config.yaml
num_hidden_layers: 13
hidden_size: 96
num_attention_heads: 2
num_key_value_heads: 2
head_dim: 32
intermediate_size: 256
vocab_size: 5186
hidden_act: "reglu"
norm: "rmsnorm"
norm_place: "pre"
norm_eps: 1e-05
positions: "rope"
rope_theta: 10000.0
rope_fraction: 1.0
qk_norm: false
attn_scale: 0.177
bias: "none"
tie_word_embeddings: false
parallel_block: false
init: "normal"
init_std_qkv: 0.051
init_std_o: 0.01
init_std_up: 0.051
init_std_down: 0.01
optimizer: "adamw"
learning_rate: 0.00356
beta1: 0.95
beta2: 0.98
weight_decay: 0.027
lr_head: 0.00634
max_grad_norm: 1.0
warmup_steps: 239
schedule: "wsd"
decay_fraction: 1.0
decay_shape: "linear"
final_lr_fraction: 0.0
batch_tokens: 16384
max_seq_len: 512
doc_mask: true
train_tokens: 115200000
max_steps: 7032
dataset: "wikipedia_en"
Each number is 128 + 32 x the weight over its row's rms, rounded and kept within 0 to 255. Layers, rows and columns count from 0. The size above them is the row's rms in percent of the matrix's.

# layer 2 attention key, 64x96, rms 0.133, rows 0-63, columns 32-63
size [ 93  91  76  81 103  94 113  83  88  51 157  69  94 106  90 111 112  77  88  92  84 115  76 105 121 216  55 118 117  97 112 117  71  76  80  71  90  86 115  66  97  46 171  84  98  89  83 103 138  82  84  83  74  88  62  96  92 186  77 102  92  83  81  85]
[[ 97 164 118  71 130 114 102 108  63  84 153 120  88 101 193  87 119 136 106 107 147 113  70 144 116 152 181 142 128  92 165 169]
 [ 88 166 115  86 113 102  75  91  72 136 136 119 155 123 197  82  79 153 126 142 144 108  77 142 137 174 157 138 144 128 157 182]
 [125 156 132  68 150  96  84 115  75 122 146 137  69 153 193 118  91 123 113 158 153  97 133 163 209 127 197 146 111 134 147 159]
 [139 110 125 159 131 133 154 161 206 115 119 166 145 120  92 173 172  88 165 104 125 175 184 117 109 120  87  97 119  99 117 101]
 [145 103 131  99 172 148 141 137  47 131 117 152 112 191 117  84 157 139 173  70 106 147 113 163 114 127 115 150 104 125 224 150]
 [164  90 123 105 154 133 133 140 147 103 130 154 107 103 176  91 136 147 141 124 120 178 132 148  73  85  83 190 177 133 151 112]
 [166 109  87 126 164 132 178 140 200 140 149 115 186 153  83 180 158 151 168 145 139 123 133 142 137 124 100 156 115 137 105  95]
 [104 151 173 103 164 141 108  95 120 163  93  90 141 130 115  94 139 156 158 114 177  69  94 131 111 148 109 133 173 136 108 106]
 [ 73 121 175 111  70 156 113 154  89 109 141  76 115 113 137  89 118 127  69 141 187  83  81 134  97 140 137 137 129 130  92 111]
 [158  94  73 137 134 174 130  71  98 182 143  72 115  96 136 168 100 125  84 154 135 133 104 157 127 176 104 148 166 140  89 108]
 [ 92 145 127  93 179 130  99 117  70 145 117 121 108 152 174  52  79 156 124 142 148  80  72 153 145 159 175 181 157 126 145 145]
 [130 144 171 138  98 100 148  89 109 186 128 100 127 141 145 114  71 175 141 115  93  94  76 173 178 128 163 156 160 100 140 141]
 [ 79 171 110  80 131 129 147  99  78 151  76  96 132 187 143  86 127 110 121 147 119  81  50 170 100 163 180 158 159  89 155 142]
 [139 114 127 138  71 159 145 173 184 157 147 147 157 131 129 137 110 122 155 170 117  89 138 109 138 126 117 104  99  88  94 191]
 [135 138  92 133 167 150 118 157 126  87  82 124 147 191  63 128 155 109 124 139 120 117 135 102 115 131 112 120  53 137 138 175]
 [114  80  82 122 105 114 142  65 156 131 135 141 136  67  91 147  98 104 164 153 100 126 132 115 118 183 141  81 150  81  60 129]
 [100 123 141  97 136 143 113 116 103 177 121  99 111 152 179  89 104 144 110 168 152  88 106 170 167 180 175 167 162 142 140 174]
 [151 179 168 145 144 126 136 150  97 116 158 107 158 171 130  82 167 166 130 142 122 117 118 206 166 101 164 135 117 155 159 113]
 [168 133 150 124 152 152 133 175 153 142 135 159 128 162  83 141 166 106 140 118 145 129 160 175 169 114 115 138 134 161 145  74]
 [ 77 153  97 115 140 138 101 125  38  98 116 114 119 141 193  75  85 116 122 138 147 144  90 141 100 127 120 127 110 110 221 163]
 [129 136 128  70 142 133 120  97  54 145 129  88 133 129 152 103  97 148 123 144 102  76  90 165 178 146 200 171 136 125 155 158]
 [125 123 153 117  99 113 184 126  88 134 145 157 190 119 129 153 147 126 180  75 109 184 143 176 157 145 132 115 108  93 131 127]
 [164 117 124 182 136 155 165 149 191 118  90 148  99 129  94 161 177 109 146 130  98 161 129  88  70 105 109  83  69 132 120 139]
 [ 86 126  89 130 125 113 143 102 108 114 135 126  86  83 158 101  99  91  75 140 123 139 129 110  90 135 148 128 143  94 117  99]
 [152 108 170 152 110 156 180 194 142 122 178 140 125 127 144 136 163 168  99 142 141 153 171 144 137 120 136 118  95 132 165 124]
 [162 112 140 163 102 159 160 164 201 115 124 161 132 127  62 180 155 115 143 115 142 173 152 109  96 115  71 112 118 120 112  96]
 [159 132 151 106 121 161  83 190 114 107 163 188  81 116 153 148 167  88 151 144 171 102 130 143  99 114  98 133  80 121 188 184]
 [ 72 164 126 104 110  88 109 113  65 150 108  87 145 155 160  91 117 125 123 148 127 100  73 139 137 175 214 135 147 105 102 173]
 [125 137 166 117  92 135 119  73  80 144 142 122 120 115 116 154 134 131 126 136 186 128 128  93 124 171  99  89 147  88 134  71]
 [ 90 173 125 100 140 107  85 155  61 136 107 106 106 157 122  85 124 127 140 138 176  85  72 116 141 123 167 168 156 136 182 187]
 [103 165 175 126 138 125 109 108 109 108 103 138  67 168 161  76 104 114  81  90 122 129 126 139 199 151 206 166 138 108 186 203]
 [141 190  98 157 103 106 100 176 130 135 144 111 121 150 113 130 123 170 179 125  80 107  85 101 159  98 186  60  63 140 122 211]
 [112 156 114 127 134 106  92  79  75 118 120 117 125 146 141  67 112 122 140 157 179 103  84 197 116 129 191 102 117 131 179 156]
 [145 109 114 138 139 158 123 102  99 162 115 114 110 155 118  60  82 116 147 161 169 126  97 157  99 171 193  90 173 140 136 157]
 [177 120 127 167 137 143 127 129 190 125 135 170 145  96 110 203 139 100 141 120 115 197 158 124 130  86  79 145  86 129 125  85]
 [119 114 152 104 110 138  94  89  97 122 168  84  95 140 159  44 106 118 113 129 152 131 103 141 137 146 202 133 155 118 158 147]
 [ 77 106 163  99 191 200  84 116 117 186 125 136 187 180 129 120  94 134 165 111 114 162 109 161 111 145 141  95 127 105 147 154]
 [133 143 106  88 126 183  97  54 143 120 147  94 136 178  99 134 107 135  96 189 158 164 113 135 136 133 129 137 104  88 158  79]
 [120 125 133  77 106  89 155  72  80 146 106 104 134 128 142 103 114 129 128 141  97  91 119 189 165 135 192 162 179 115 121 162]
 [ 74 108 145  97 178 104 123 117 141 134 158 117 165 161 132  55 140 149 199 121  79 122 114 181  96 119 144 142 114  84 160 214]
 [ 99 113 171 107  42  50 159  87 140  85 123  80  88 150  86 100 116 104 118  91 155 132 122 121 107 132 169 170 168 101 108 145]
 [127 148 147 112 143 149 108 117 120  85 149  78 166 144  97  69 103 111 156 161 147 112 126 100 110 165 116  72  89  73 114 189]
 [112 132 103 109 151 140  86 112  61 142 118 126 103 141 181  82  76 158 106 172 144  80  90 136 179 154 165 151 145 142 154 138]
 [112 119 141 137  86 164 138 173 173 149 111 154 135 114 150 198 174  92 103  81 101 160 168  88 121  90 100  83 130 114 149  89]
 [ 78 131 183 113 152 120 148 100 110 143 109 118 145 190 132  59 141 153 133 115  93 130 118 131 155 149 210 150 180 141 147 170]
 [138 145 176 135 179 141 157 133 129 132 151 131 159 135 187 188 125 109 161 103 103 167 113  98 137 129 108 134  93 110 109 115]
 [ 67 106 123 105 138 124  86 123  91 107 141  90 138  80 152 131 104 115 124 119 118 131  99  88 114 169 143  79 151 133  71 155]
 [157  90 150 160  76 117 173 177 187 125 158 158 144 116  81 195 168  82 110  89 120 179 198 108 107  92  82  98 110 122 118  88]
 [ 92 155 131  94 167 120 117 112  77 155 100  93 117 152 156  64 135 121 122 165 129  69  84 137 154 178 179 162 151 141 150 169]
 [104 156 111 101 127 111 117 105  78 139 123 113 106 134 130  50 124 139 125 169 139  85 110 154 156 140 164 123 118 155 138 136]
 [132  55  70 127 155 169 111 122 110 102 120 152 100 136 184  73  73 126 192 142 149 136  80 168 101 117 173 122 160 113 155 136]
 [163 142 100 119 136 158 122 204 142 134 136 161 179  79 130 167 158 154 135 111 110 163 161 119 114 111  76  89 117 121  89 139]
 [100 163 115 121 167 183  89  87  82 161 136  60 126 127 190  49  99 150 123 160 151 113  95 167 138 166 162 126 167  92 156 186]
 [162  81 159 115 186 116  40 127  80 130 145 119  99 100 176  92 127 106 102 131 127 111 135 169 139 156 154 151 111 159 129 126]
 [ 95 134 191 116 122 125 128 146  61 141 127  76 154 168  85  60 139 112 123 151 153  49  72 123 110 135 157 114 179 106 124 179]
 [114 106 140 122 153 173 160  47 119 114 133  60 134 155 149  49  75 147 122 137 112 146  57 134 141 167 179 144 131  90 155 129]
 [ 75 132 160 149 124 104 174  89 118  90 135  80  93 155 133  87 123 120 144 106 115 107  91 141 172 132 133 168 160 163 140 147]
 [187 103 124 158 100 141 177 134 204  98 155 148 105  94  91 189 127 106 129 110 138 156 171 112 111  84  70 122  77 119  97 104]
 [166  99 118 141 118 121 144 147 191 129 168 166 152 131  94 183 126 134 133 112 126 167 160 102 125 104  59 109 129 121  82  89]
 [107  78 165 196  82 119 150 166 182 127 136 132 102 121  72 180 167  88 125  94 156 160 157 135 134 112  92 134 116 111 129 107]
 [ 75 118 144  97  98 106 136 104  68 151 141 141  84 102 142 106 161 125 174  96 136 116 110 153 141 118 156 150 149  94 179 152]
 [109 129 154 110 148 115 105  81 126 132 120 112 134 161  63  56  56 110 108 142 156 146 106 138  94 190 181 132 137  87 105 161]
 [178 144 115  98 142  92 127  56 129  85 112 124  97  92 193 103 132 122 103 112  93  88 147 131 149 106 137 185  79 149 124 104]
 [ 68 148 144 108 119  57 136 115 128  82 127 136  74 185 113  93  85 149 189 150 158 100 110  95  96 175 174 156 146 117 182 230]]